config = dict(
    num_hidden_layers=8,
    rope_theta=10000.0,
    init='normal',
    init_std_qkv=0.0236,
    beta2=0.95,
    warmup_steps=200,
    final_lr_fraction=0.0,
)
Each number is 500 + 50 x the weight over the matrix's rms, rounded and kept within 0 to 999. Layers, rows and columns count from 0. Numbers have three digits each.

# gate: layer 4 MLP gate, 1024x512, rms 0.116, rows 200-266, columns 0-63
# up: layer 4 MLP up, 1024x512, rms 0.123, rows 200-266, columns 0-63
# down: layer 4 MLP down (transposed), 1024x512, rms 0.119, rows 200-265, columns 0-63
gate200:478499636450471517422425435493497513469426490544518517533467505484489470569424448510496374580488499483517523527545519550464494544439528517522563462445497433394500418593409545531539518531413458
up200:509524499534486499499503501438456503429484531437545577508460451588431561496462583553560486535579491609470468470479492457488590463499539511484581510499581516472475434451491460507441429536485434
down200:477527526487523517404535471461451510499439457577529458589473538460494566495478538515523425559483396572512522525566433575619521426518484431391531501540403588469450444549586460475527504459475495
gate201:485453612492598464535449652447497419522444395526507547484510496362516583451529518533562535529549563501449556491484493507483645482543572501533454417419535506475576567451537499473440618556426579
up201:601488452489474442512515501570503547639473528615505527512611465435503476397509512487456414550524516479542499462473454419597420504477560635481462587546370348514518520460452527529519518549496476
down201:530474506517493531479467567527458587574558540468479425524548516506512510476438437456502393535467510645496510456524501470604428482463468571511554481479439371518481500452507478519496488428564447
gate202:545561593485467450496588454531512467468530542509524542486500568541510556468501437469434578466476529528527507478595570468511521472418444505514537510580482512493488474522575508590468467469503586
up202:547489599513542483461479553516456505506538457544536473523592534486495498496483555479490530445559506418468467479470372442459536567439458521570424598569461472524439481572517500537556497533518471
down202:439601489494490373505476462580458486420513624541549515516499461453550507491553453527453437481470498508567448543530528473541501502412507441583426507554517409565498603390495469489541395527455516
gate203:518470569617537539408515465494464495486618501492521385448541458571467595581474513438529510426442524446427577536534588539477514452526398534465478457451435446518460525484500507570510558511475535
up203:527491474594554487423438476509521452451573489484490517451500473577552624442500500547462507475463468496442507487528579519504533431537485481547538451446509515509564536584472421517483446434488422
down203:485404417506520480603506494449512388499463494535466521478538451544432542442518501443479478552520498509495499452483539495411478482546472474534478483502570628522498430457494585443573492494507526
gate204:545504497511556525419510548520470491491415592537495531569520522415470544406491544518513540584422553525537507567535456555406514549654487487624391466460562493455468407514459526502500575533516498
up204:497416486545501534461501526521474515570514587526430609444535519426438540559606578504464575537429521474490572504615445407554550522475523483467461620493521548506545611465451474517551523570525444
down204:551525548437497481480488517483571495458485499478477490529463572496506587523471572487574555615444508381495561490510479540444466466489469477538540415471529519469524438568496451408555475383480537
gate205:587504547554550485457486509584608511544438561529471483515481516512496496503523508533455584467451555585454435491440417521490454469485505484468618534530471566516532440606415414446513446551460490
up205:482503530550540534474531493529516515514540646542475468473550523579530421505507485572572558424484489524467491524481527461508412460470413498506453542520534455479558585461466505464517425520523497
down205:576537561480420444441593525547515487539494553477454483475513535479501470415415454471535508589477486479461544494507506493431460554477480504493545532438498454414558474548559484546552484566444408
gate206:594564487502458481474491508407457498512549471445495487405484521462535562505526476512396448533481515521486526485567515613479491532556558464558417425543452493482555523419471530494475447451486502
up206:400448514519523584450472468622476603477547465472487434525440454459495479429492535475485460617512548410558492476389449514507495438446496522446578470489497505488497428620437598556531552440566523
down206:543562449505486466487450527528581526429518540509514489437580444467451502538470537457430584492501501496391475495462507477558488512413479495397540428460463440533553486486496468584544591493521556
gate207:548542470573489506515459454504452472477449549459565406522453470508592550585471583527466455533526489500552575494546557505489481541472568466613532490473496528390510460533428614500509436552509486
up207:535573497483504435504490424512450517431446462534512496537365444550434464492507521430527554485444556493464450492411488455439581462558472538468473475488479504573477458528551518522589484500545465
down207:539528507469432461415460533569470572516537481421532558421534537513466588520480374420497536496529550419523460571489567495541549462523546521496471537530505532516534529457578485528498523451554472
gate208:582571429435520426423430507516536579560528554557389550507414443480500414447471529576526503567506499519417554481531535548512437487479468452599576584540458494561542483490607504474430517504510383
up208:499522476417506552492363510452454400539414529503492497509527552494508498603429391451532513488522524441527499459399543478540517546550497548501390474479502481426478501698510445506465573513492443
down208:547519486556508418494492514472546540541523334482479531508514450505566526490460539464532493461488558452551447427486464530486552530450489536541533615500431423542522615544447422426462442483499498
gate209:446467630481585527423504520526450514585479465441527477540501495477387516557480527504387516435512600477398459478507572608436510462531515456552505486447528573633525432534484516478466476473493480
up209:515525548469448437435388516484511532445546485496547508485533482428427445512462455451515469463452528603485499479543535400391485560441506529460486473493437558519604485468405610549519491583492588
down209:464474477472473495467420464439395429510496464426515509553493487594474530452407396546546571483540554474478420533517541492434485528609582505538467459461519614537527433534579584438460525467459541
gate210:444504590425415577559525519498458414464543466471494436464556536464462457430529511512435433435551550523525531434596502415489605414497476455484564520534490521521515529574483400451495565370478377
up210:519525479469504504498479522458539444524449553545550425483484534456481563534510456506509492566546554594536470461506571493489533437460617491450410499507513521559445502523450341540528393552456545
down210:592491497444450517553557517486458529565521456494498495542417412478510528531503517485455529473445450419543419487561470562447533532521473404424550506475416540593498621465533402504512442475424485
gate211:585453533484485507478465552440429470478545507469449457490471526540482516392485539642496513609520453468426475544473609424558542336441515482483537420476478554550494443489412520501458498477477480
up211:549611515452523487421425519462519416489622466521430547532535469466499448582494495476532548480514495536541488461498541475490479571466527501442505455506518489494509442550515496515517501459461525
down211:403620525626524526507507481553438491497480503521598518551462558479420396507538478424451473598500491467624505435556578510465552502517486540513540515570510372534521516573464495442408558476485425
gate212:480549620523488557546498513441509464461510481656523443500529539421463568536500507519497509547565558500473489535440605424587479521477518407569517493511488437428533543458423603610396474407385495
up212:541532397450501533447485610545406469598520468418475548597425427629474410458464406459562490454512498522496507450520557503401473531491474436519474497468565543497489539529411535430555474550554417
down212:497488471518458512433573571495521452538629473504411552552454614604528404514598544529503448433516465491502506476470528406366476470416432533511456462461491429489440421539375536493492495490557493
gate213:539546433520499501514585586501437475399459488504468484511533517399524479482620468499547463467559501513564487522407406558551439546527473556501486436460481532495527395527470483448462500505471512
up213:550535499610489526535485483561549459468489513569505516546463473439541502506505513512543569553503529456554454470431469450471500560495464528423547489540534494483473529410505479596582519470506444
down213:515527485631532552500520467439579500481535495524529452530419428494448625532546584420500543477467497436481375474474485400468431437394447516531398416467485469537453499500547494472465453516469625
gate214:527486558435514488536483536474506540509556499490437510520538561461521608569482450556566565445475471564495466584523520549508584513437507481493495485531506440485512492433582489547473489511500462
up214:496448407560582559449505504490500543525513468464469437565536475512481478566401546354596449479460408494520436532468439432494473519573567441480491500487546547447480495582519430456457515429499351
down214:524435427524546498513562486534541457555497463489446520481463435405438474597507621543525506473551531489526468467453507478586431522551526383453459480545538555536466465469477414501537469526458530
gate215:484422450474446569506564501482444480426558505444501384504516527535490472414443437527504506427435630418491483515469473415528463471439477433436466493503508504603472511498504454460550662491549532
up215:460418430505533540476538548546424502545515567536423582590444438474519519512436492539493513479541449557457540484544500534559578478469441577492400329569514511491467516506519530518507482442514421
down215:535496475551469457477497507511490505490395479414462459477504500484543453491533524519458514506435508533535432526503515465484450536413582479572449479466475525545533477517489489548442508454510495
gate216:473492484414437596550483524456519467493504460506520526534493504566488515505489477515483540511442469510545466454493502501524492528422413523526539462552611573464503527517459449465585508453449495
up216:488509485536534535458506521541486552412401530464518489484473493479543506568481541504491592474585525411463524471538520459471473470465462452421467504522431589533483400530445584463519482541478506
down216:521475518506373462465660438446508560579497509596480440592426528521515588482506498522507559454476535482495492538438442438497449491471462564499511560507427480583559458392454484439438538435475463
gate217:440472513470459477458498534474492464399487518484453477462518432543460485469546478525584462535530466470455501497536481500503447475554486432497457480561511462453516454506509485447494437518455529
up217:470468475574444476419515535476492431556347482594481420445452539576494481537450469547470489478533484482479474549467468499463592544488505576579461508490503426428483515489433436532550511479484441
down217:476537552502483447478390533469635459554565459529506509425495545561554497528540567532508468595462459509460397470513553566444577466556513560525466596453429587586480472522485558425476465517464456
gate218:532554555467520369521481427556464475469474468392548420495564509602491531497532419500434460460561525519505470547497489498512512539434605505654543440552553486448417543542587511543525523591496527
up218:570476504464530466428483397522416499498570485540498562494563414446545468482535509444504503477448559548539473490461494535472414634561492507553522539568519577477471583474433548532492516510502497
down218:453495571504560522525441535447470514430510514480484437437486360466495472506529471496462491470483522584537476567424542487512527514505505519574613442537553387437463494402557513507544496554516448
gate219:590439506443523534517481511437580501444491471476526493590447525538580528609459512541506529476533555471434448560539502518478547477459550551506525484584497473474543514445377472568462503543464539
up219:515480490591473517535481481526553456631492539525494474458434402487520510500564522565540505501527492520527507435502469570561539472590504479494519509433559524526556479641560517501514560531460543
down219:586488475515559517458482456443501546555502451494481468517494438506442471558501545622406521463597515468589334642478476604521499492642544430410498499554445511464483568461451510490534483514462503
gate220:573490454438528540523457459362417487467568567495488522497534455617519447473620460626473468493545569506569593442437474487549484427367568500500571470448555472531531531416522538517542471486556488
up220:558595451487521541500505515483385419533478605503494519450480480500416519424551469586570494531572534552537482465463559553509404464443527510531504435598432496477626416493550621494528413586540547
down220:481535501483502465520560479420406391562487439436409538336439520427438561528430505454495511530559514514508581554459488531466468430370550452571533614467454562488521437536498533567618449576524502
gate221:473503477488495356515473435529481406479427494415547453455460488510557530462589471455504506522471529482561442483482403492468589515506548360461467631469521502415514407535516492453447478519553574
up221:494525535531468589418480495560414390534523433480410577527502541502456531530549545533464501535592460472544448566450504528502531544551457455469516415475484586463463487412557481463506438495534544
down221:492457457568499471558528505405371519499490451406459486568444578495422549443572488515523557584491423515448530596538556506484464441475444446462545619467510535463525479498474414499466521405628504
gate222:526463468558560514438461530481521468515434509507429462461503489406547425394553513501514491460497476581499584579573519506455518546410551527568523512592518557498511486495547518521491436498449493
up222:552451524512500505467540501555506436451471515508470501503467536446601538497524612452427497512517503500440414447511484545460498596487484474554481564471467539428537429475553570572519560495475536
down222:478550602521433514552506552538479468509509387429428486366542509536514463383463553453522502454460455464490546454431453658455494410511485516433583579463548412473512595531588422505355517473492493
gate223:536656550485528499491501596470496594428419548522583529489440520494592566561526468549518374588509483454470562468449478585577506407461504510627463452426553462432481494599427535532450526533554557
up223:504497409511462507463500556409521486501524535477485414494517601451403520501553541407485523536518557541611549519475490507481471469535417528429547542474599438419469589436319377454510528491582523
down223:514509526534474520483560530491567533437505596481533491526520605485430487556573585506539592499472521454574455567489572425468516458553458511494567458404556499385472623461387367539534529475478400
gate224:544567501481572489503524465549567618492508512408486408536546527510498511490462449495480445546441616521504494474503415519448507487468493424628610513501508507495491447542501518529533486502566455
up224:471498508484585501509529478449524527456488522493468463549415480514471466475494474535470449485513564452532470449556460520563402484430502523521553399555492430449470548522449488508558645464522523
down224:533572469573581502552454443511507617439500529494509432458506520513547504499509389389480451431475493450483561454566518489504492557478442561440565455591433385451410497559506535471648514468442497
gate225:500463488545519518573528537521501493463432498415452433524441465454495473504553623462505502533547498543520446538554379532549479428406593482573549461531526522451466463490451504453465463560499526
up225:532567530516499480504448484403446546506548478435504626482489450519469559513610477547537523418468539486574450374547537504526556430467484557510509496476586513461507471526405622564474494493509508
down225:523429570562423501512502487446490414380582570496431547505470618454582523455534373513537474610536427515613526465614505507389538479557472510519506544416598471546479481449488507420406426522540542
gate226:531538376471524431554487475573520444474485548447497539479495428461554625570528547449466501556520555461521531508525540548511501473492548589424544501627540417520580539486489569508581562441489549
up226:549474553510518464499428423523568482518474441503569410542452449477437503460516511479462471505480402476526451505460522485517556494495592490487497593516501461475536518472491483547597531490450620
down226:500491488472530543476513529479487525437500487368463619490461516574564421548455625435442545455522501467544473525506499427499552552469572446487462576461426504541518559509460518461484462567478561
gate227:530430496573474542457484403489556562491542388599523419586487577492471570534517464549501482464519537554432547520416430443416437521504512481453423533554481487579467540507494500563479533449489579
up227:382513529542540538545465569524441478382385430552464549481413529463433473487447492383557435459560504520510448502559525467424491495452541465445516530465508550522487489374445436486466454503561431
down227:588567519530433448656424556501484448443477383538549563503456567546503434523523482402471549624505433543504508507658553460388502533500553579489474541564559496467578494385458474403479592555552551
gate228:501463521527570475535553524478555523495510596479527519414525477405523496440448445512417551581577479471545514595428525542519427485529427577495508585529549426522514492458503435598533531520455527
up228:551525420463485513520580505529587505544526421583527483459571517386515508535432531475488579499447425560429425490474561495475514607533509577510458532525497555509585475485452504459439552538537505
down228:549461463540530415582481402469443487478471542502551558462470483408608520530471506479512507543487529464567576544600557557442459573455590482464507577487430552565492512517583597513499515522385515
gate229:453542566476455478457382545510420434527518471480528633436522559512476423526524475508501535540511491467463510424477503487577492528587427556413467443484549478490535528559541513491436568522505496
up229:433425448430607481585467487536566546519560531382370472577507445504501452538527553463456429445506610503441462559466478497428465488530477448474494544482484512482483433431490514457445545549551486
down229:581475491495505495488453439570585497562481492386516481559476495534420451493491492497476457448486557405470487440486528533454444477470452536640521547435441542471522443492526512477586491466491462
gate230:512504481523475508506521546484564453461509492517558486516575426439508493464471461490488453529427403531444508523529575552493528467454476429487470434519489508476532446589440526530543527521517469
up230:506464564440473546491390428527452427546511465458488534494440468514539464581489490530499471444488494545487493505473571539472543495472445414548416402480527518479542463487479501484558537457421508
down230:476560477521471582479471512545564413555575500453457469534512486537481514427511578436422427494415405503483462569479497436543491504489432509631520548440569376489525461564418451546460499525490379
gate231:529514540509457474499512468480524467547567494544515507563433462473514533485490516449572475514504534529515485509505487533491544488517496449491464550520510462542530472555362466647463491409466562
up231:462523483491494571517517476572455575453487460474467516488447482551500507444491567449573462526484618499481445507487491609587457541499603461523531479505496471602542500548516473446536408456560545
down231:530529499573465547469434336487491482630511509508474512430648474487388490462598481518567472509517551463542512553381491671549505497531530507487492473482395503585557437534606512569378452464494492
gate232:454601420537490431491534464526528599473469380461500495459499415485544480554539441476469465522500449495463487482468498600477456489519459517455426546525460468532484504535542523581560436434482475
up232:460562466629434485493462444525524608494454461484487550530528474545476492532513512451521484558559391525461450526514499539516485527517463504471489569430453413504547434526494468585462476484428573
down232:528426520502543512495438544450453460524439455481513577560556546524552496407498585509455475527468464529424453421499527477569456465396455499479577517460371490489482597487429475457464458479572515
gate233:530429574445551448507483477474531506524527491510571476509556569576466499514554524435440499538440522565483407528467513569555534502556455444519401505508492471546548449520448547493489531491454546
up233:507464402519599426570494513528488435563521507433477488603469484490416482463542587462511531505503515544473511455509485453461463540422518490437536476532495549507400530433459473433457405497478443
down233:368552635490535472581418511493477517504592515527541554596414411563548472455444432483507511444485549563509422567501448512575522468562500427422466470562501495396498550481455532505505516522436466
gate234:556482543537437491474529463536515514436452461559447493558446507386555602445493458485502544521503544513472588513519466553535453399508509509499472525456414497445473563532508508524554475535518519
up234:533532421506494461496619571579441481532491477439571469562471454465468521561545458449513537454516482582519378498472443548478582526509548530580412458444509475538505447503489460537506472477534459
down234:608447481481664345509533490562596522527542503576496504455475525395529455424570473488497496486507482520421480514529448529489467537498557526500466524486497441401499376572573513391605465414443463
gate235:557514406555503473404488499404472530405437510565476527639430462467526531480521561532475556436500531406483430461545448556480494479535585468529479412532543506437587438427451555531497560472503501
up235:555521445515452492474478480439460552496531546474459517487487517499458539504479571455375523453511423507501554495494462530538523475518462533392495477379479527558500530493496561474569540536470469
down235:477466517473374538525501495518473486456521590560488560561519444509454443529441534530486546516519490446542535503453527491479516519427517482586543400537481489381453479449410610502506513430602533
gate236:499536423414502476443464502518505507505485529477585531462553449479568505613557491496458468581495539596588493526471495464499588510459493386467460487572533507423527520475401471530548490503476377
up236:594506516427463517473552425465445501572565547487473404505573416471531469553541452554455510446485496525521563532454524467510436534491581464464469475549496480491548454481477575499529434468533498
down236:425481536466517461422456511470529462542441433536546542504583460465634558527477468524548564577605548429479540435481411491559557557530525490541435519493524467388497473449471473460554460443577489
gate237:521509436498460451513447507615466515458545481428616341534490631522544599651484451455490609523497478508441539520482500531483455422468540562505419483510529471513520560472500533536533475505574416
up237:484456505469414461509514512515473455549505538614488637480522375356510549461531536524555495469431473561577473483458567479538511548510395534493475552535396492520415499492532464494464513551534512
down237:482477506420458485531556420503582398620501446596413621585541552470465446412571543548590491374543455570633390517358420483524561548401473525513482515534421562488543504533537562489519443585434531
gate238:485504496506472509475517547552533510475524430463536527610479579447453509550451426471534542470503493529526492494553575495585475440552414441623530479537557524547435531503445507657482376504543501
up238:509522510557541478525564542452375489454457558575472513436441482472463507585622503438545442475487508484525580532391483534543466426449552504396541464505448448458481438511487529537380557539569548
down238:584440557535463542417503451430534538490524456518510552539577417370515342508546405463507449580548466464516405536443475450486501514449464533491469512575386400422540566442540522491530583486526519
gate239:454407446518443522534494541562464558471523509429443543464495503486551422478535403558516616463437519501514443474497471605477462419451550540540676525480437422575457452426462593535482418541481434
up239:520559568523562516395524497463469485500504564544535412503482549506517487390478464479524523486432514513549525539438504464562468460517441507486430484506505545441508432558555535504531448441441484
down239:490450469503496497523496422420478478506504436516511481463507525509435508593574512479487462480487531579433533521478493577477516464460503565478597567514468535492537411484581456547527470498531469
gate240:485547481462549522460395495504491488398561515469488524420482532513515501465457504499544521560508441490530521478461565562495534516428476564487458522477556577583463431554511427510513499485443519
up240:474421499537493442492463471556459536515487474469458538427513478536461477498523507531483495471537508537519542498420569618422520507556487514472530495502454466464500454483489422553572459519561510
down240:499508491476441542466522512495482461566505473457491610433540427528469427424411455476505549470566547594534559454461376586441454513537479508424506435535519439506543439450542406481600543473500566
gate241:553543521503485442450508471493421596500407536546489602521449491450528461600459463476521461498466451458508480584487530462529538604486544444538583469494499562396532520521526488481522501518491518
up241:432437526549430445478539557477471483447516505426510512483487424509494471532488518481558496455427450556478467581583464510454574495556475592574419549567555493492515401534552588515449544455564539
down241:556637485534540540422508480408415441432455581490514523443448557443564457466427419484612498493531526493472505417513472461407572519467564478545495423557442546498475516585487432492514466511497510
gate242:508456513520569603484467509450515568499541485572524526475469593494441496571600460503515546537578626567455543570512447461606447389579553512512516546525534551528449502472511524569447489462536436
up242:486556596418519490454571457470509389510575580497591595458438430478408449487528576516485470542492523373514491523532495506465419502491402400410553512519452543532524492626466497533546316393541465
down242:564468490446457489505556491497514400531471539512489493556479441450431498503562489415506508486503543536467566541510522506527467548507568387510479475455487468527559425485466524531574507517454509
gate243:551495431592422498456516496415495540447543485473566497528425472548578493487436580523394486517485455483473537515504573510554495481478624540553420421504401445481482486468509522554416493559508575
up243:521516474536547455535549554486549474522510576548558498507488436507513462508463453459479538450515596556523394543501554502579494441509475612518501436482484420445517549564465538515489525524473549
down243:588513501634587555447456537410542392367462543493450459533498444595592414507517446409408417537535542474497534477560392474517531409541480509555538442510524515431538418474439525522520526554492493
gate244:524576523514490488577390513516491570519536508450581404508498494501505477405490508468441500561533456487528428546525440449415535506567495451528432552510515561507550424531543487530522452499505521
up244:475445488572497483519476531478455504511578517464382494465456442484459487548402469530574437511504410477511572543399476558426534529498585524599536420528514470506551529522526436486458478461566444
down244:584468456437504498506555508473470488472512471501407578497504525422363434482507563510445415558507546456540438524437483464498522530492553481653536477484554573469584548505494361478505537596549380
gate245:540589493537507504468544469513463448460528509488532537539548463486512489504560538591521516545463453415545510438427518512487432496531471554521483530549486488499444543480505414559447505493510451
up245:476414598514596482539480472536519617502533468488467478513508482495483496515456435517414501485534527590457541622445445493442469552493468491501479523434498531482440531536542515486510474504548479
down245:471533528600464504422523498508517517500516497477542506499470458498544490494544537517445533514524493573453586550379495499541477470479527491498501524466546407478461587488509441499526568494511515
gate246:496503527394532515536378566450453498411563531473543459553504589494479617442520462453494473460566428446429453556454542609514507533514456477452470492472524503481510484449578500475481488422522447
up246:529483538449483416554515486551511504586520545482436461481511437573510466514393523497515465528446553524476531498458433477450526468579510433506549524511580548505473581480546482492524480457479522
down246:506374429533485447543457492470474539410555458551486587484559611534464438457515509474431573542512578532446524433529540510491427460540508536431500519487514475512503496517551465548467537525491534
gate247:491486600541529509559454553510481514478471540527626554499506564529473543522410514553559593474484514471475449464487408544452479530471457471514470501429413526474499489552586529449520469555552529
up247:459459509446544439538559500527500490502443538477540423500486453485476533440528448480573550541496414420544497534530572470416471470516484496527563575416411536499499505467506448517440454493488467
down247:424466513447513500502505522450537536490480544583533439379419448521532496524442490500483544437493559425575570555497466518451443486457511405477535421504490407522508490528536459492494527424482484
gate248:490533506515452537503485504552543485477478581509510542477583479484546569476575556494391537513524545470528544519512434452489544439496534504503494539591518531424461483523622483503481474545499379
up248:500451494427548526470408458443408466543544469433450512518448442432471476515484467499380478433582501509513529471470397474502540595518552498555501529520479528522598433484444554529522438608480482
down248:521456480549519578457380513495453453530512479442537485473496513451457540462476491543513491598441491499395490493470617543513433472484577487609589502483428493541463482506509530512511539533469523
gate249:575429616506593446573421466518476509422639527549488384506449536494549516562557564441521439454548472517522542603449453415535522545521459441498604513488479460568538555569505518480510460585510559
up249:583412510542533476586517609486488460506597530543518475530529501546472456528560520470388609499472461484467467535502387519543524444469490504423471444602450438537394468535477484502531496560495457
down249:472384552556415501508472369424520524455619522449528501467506405452477430486395369392447563465615479470495450544454424469559433462423414435416566513440499498496552513566549501428468492450494458
gate250:421518488413473458494509487431482579478460451540482498498396464447456570565550404537521468463485502496516560480521467442455406415509497533540420548634500512517561507442495444481462512533585507
up250:479521582448509494442514391494409460447454548510431513446395555488584512574561496513505523533615442516543498478591479462478432557489432477574545493475487462426537548481464454423520450566539520
down250:475460548415556530382447470554471530453469494470489572496586510536539574534554387604479416484517485460580479424514492425432488565521570466439609462390494472526614507542490452486504439466388483
gate251:614478509519511474572440512474559514529569555538395401475429502480494454499519540597545453482516470545498469494417461541514485508517480416479541527496522455437538543464548536483554535598472451
up251:427571515412473457536469457496486476516472430480500538522529530515488504527494454452538516600564532578536555455542474496523500524480454482486504511525546570455495538533581587602438488457541460
down251:465490512452524482494556587502446475548493431480509562495511457418477528548457510472507393505554538473527536485536503509497450451533508547444475575422474511404447513419412502488438460449540530
gate252:482405545523493513447481509537522515491502510464456506453419563583528494480564490450513539510552617581548471542486509513470514399497577460501456504416472487541557462520527532509541481517547630
up252:427317437431528531591507540535484421510507417568401449526486581516485467509546545476504610531428493538599609480428529446509480437553498562564405563583398495477564493511453456494405604440557489
down252:412468585490577498500449485572492475556443548375468534474496500583439579508561443477526533538489385424520542584425522548541524418607594552485512600455476406558498449555469472402452547558471523
gate253:497550490517407474552494518407522439505522412435451534501542531448522462455464471503484558475448527593391518454442572604593485432525468475475506510455570497615603442540536517440477506431467430
up253:426523457571487547541561470541448514518509395541566546480487475466498531474489565460514405492505517456480493580485582467476534525484530380483482480465355546524537521458539538623475540481491583
down253:485412474544520561428473517521584447490519551545412366520507553538501431524520596457529532531396469588582494546530435480530527496538502447577511549646599540522480464573504598519552455520547529
gate254:583520491473490532433474505552427420517570531619536521501561523436379465511612562499549495492539498536497503555554532595493521427480479583597473507385562481579512486457484560507509461417511551
up254:522484565597488569550474558492605403435578618469509434455574482551441509501507477506470496458470462524478499548490563487546513482458556543459479500554534425545525471565460433535514537521465545
down254:484556477461493504472523472480411481494564459518490479368522464511480496559525605494485537468484494446474564527543493481493466421506428563453533515450538447533515404537485556514534437493447474
gate255:500598504442508555467479563452509521485545468442536461587554474501548513527532594479453508489446551456396508533544498540548571490486475451490503521459449437515493454394542536550469519479393529
up255:443497501502473439455536533382544579474524548463518476406490518500427538472487529457471504548589537476627484552449466526479541553435459479524431510547505477508524530529457466529539552563496513
down255:482465478485522474641445517552388479524486449536532426440512442541439497476570494477469394446557543564496551512641558521568520495495492514561490521556471543499507472440521490586474570497456543
gate256:416446495523549501403447558517551436495566472456530464542468668542518540580543486476424473454428543551450491522544556504493505553463512502436540485542497500449523484478545448557490517457468523
up256:473577552535533461545464488492476565514463431476460461568566479484423528475518535540463463420548524413553544599496537434467441501514571327556459468517477502477562468463474578498490438471542473
down256:413551624550513461483603467528542433516552401532501421479456376454517570453511559563466475470499476455504485520585539529448426521432550492464614465463445534471512568500471473552615325478528472
gate257:502450477433374552493523578539484535463436586406517557490437637489452491546563508493476551517578497530505567626675409534452480519469423513496541496486516536461551465540447473569559469534478562
up257:488549532460545548622476455417612478476533415519589482469461412495528517468505517538566500510416506556440473428538502453482415482602560464412543583479540513455383472461433465531589560498452491
down257:446472511471438486428536496527478616487532615504529482448473591495502547547457481417544439532558455525442484537474500489438488504530467505491460480484545487463497468469565525518560447469560494
gate258:447468545481438582546534549400518520491551480555511471464596484422550443493369460395482458488471609438497585502508477515488559397455513472554488542453509492550516578534560454460424479526424565
up258:509404477520487513488512520522546497522448471419534456536460502530543484554470495539428516443443445483557481512398528534528471580542492405534537477524418495485478497448582479455450564505525543
down258:628433491484518536494485540535566517507554520476506581403474436487495525508510491469439418479575451439506518485479459504588504515564471605495496486575472544443489542584396475508459456435523537
gate259:535572477416555562451460444418466467525435501526560472428526547527549559486373504544526495503492506549495540552542444463509391562532493491556475507498527371440546428498397567497468540503464506
up259:537560493491450426502520524532511492411546558507492569470522487501502559475434555456527578569538513418474462409486584490526471465497451470589521570531531425522559499500500450476572504559589463
down259:499444568517534447556460524473439396519617556535460572424496566559471536454454552427554443453530534463491566394468513375450473559523477453515510428573531497518550643537497501482493516517539505
gate260:482450571498548493509516419470488407504472454548505497484424485471485560577667509435454507485459428541460556448439490458481542420501553459447467464481440455427444502587500464504566434543396541
up260:374476527497498534471423553584418482435529469473446543715530508483539441561476395528567618509463489603517510549567543505487501459558513447531523536498468485523518600563527504365545513462513534
down260:530492573539441533549528539527577505514568491520512512480532550500464486500512478490509576565490563463537487487480519431550444548525477508449507527457486529570633541505425526546444601587509500
gate261:480468447507428485497491453517529490528461494464514382481566388534379498549470525494486469481586501570462458408473518499477415552524490520575440401517505488616461485573627565436567484497384506
up261:476538518544490546642498530461424501486466530528546491581492593581565475495531554480494518545570555402526570484433487507479463545520615382561477461471519534521558556402542548543492454489534516
down261:492529556537403371448490540568534548595501552477424465439511496551585431549566517454518506574521485431593557459429518515577470448404480350447442487456497474479406448548528513550501540517513523
gate262:602516445438449450456452522454471513542578492524462501512493533553541522481437571470444484469570548491517517632616538541551496381443487470584477477553423549543441497440506525524466520468530547
up262:457528489494491457540507588535553522514524481521562416586508518508329450437585411593499420508468502452520500511494536513512560564558480534444591449449567459455479401483454562519554394515485458
down262:527553414432483576476446503483449555463535494511446515518496529501514530471488495455454462498458536616530409459513441499424404439493488535532443467449495501549496525446485563635496502481497466
gate263:502503506522524521546525550459414498525435537436507436495515481445526541562556509510478575487508568426441399528462549467489477490506568502542460484521501483489521406509525505441517483485500574
up263:525441433463487530471444464551541550482472503515558567464513507511560517467543395529487422453582446461420507477589600504535473517543493600427509595516525453482571416525476558550524495411474631
down263:497507453507563551453525484488453477482496521506564432542531411489521509488476441478499402460421582494548529466483494480471586516454532510576547417536523483523441566516471495487507506538499501
gate264:517526477534492543515563553474471535512587462485568519393501507533518562619505392508481623470508522532467533545480556479467529550541402542528460549521525435497507416509534492494539604554429506
up264:553434445533580482459495477481574449487445497567554545426524512473507477510524565488602525558629543517547474545498458497510555428482485447470518476507498525540496528515437511495406443515517498
down264:514478536499521491491483472534568553552532547445486509467531531495511509494508453432482525458531541475415481463517563508489522485594481483484512507512470536518454466480470566566548494455438495
gate265:544345504407469513515507485538534534467555508472465472544549470633437432630510386522493567478474550424547461483460461491588459453503528539554479501453515398515519481483465615526563496505472537
up265:444487543458504544378442526525496512429457579484601498503491559520458386452538451606500547463506450512560456442555526458490436442496478500481474443430485538505564511491491539435630467436395614
down265:582447433501486513474497416546443560418529457497531468474487456492407413471515481598487515472445529418504462456552452642557384477531473497492429538519482446546414539527435548478474567531482521
gate266:572464451583458423524520418488484548384491468501500496593613622497477603522553587561508524527615499493483416581549494502492507514412517505552476504442538446557413531486437436516508534495561565
up266:508546492426414419512461530504546500419483467406451491516522484482487577430420527583478509494588569582553520497501526474444481505525469512410470305477471538595482493470476502479554430552457506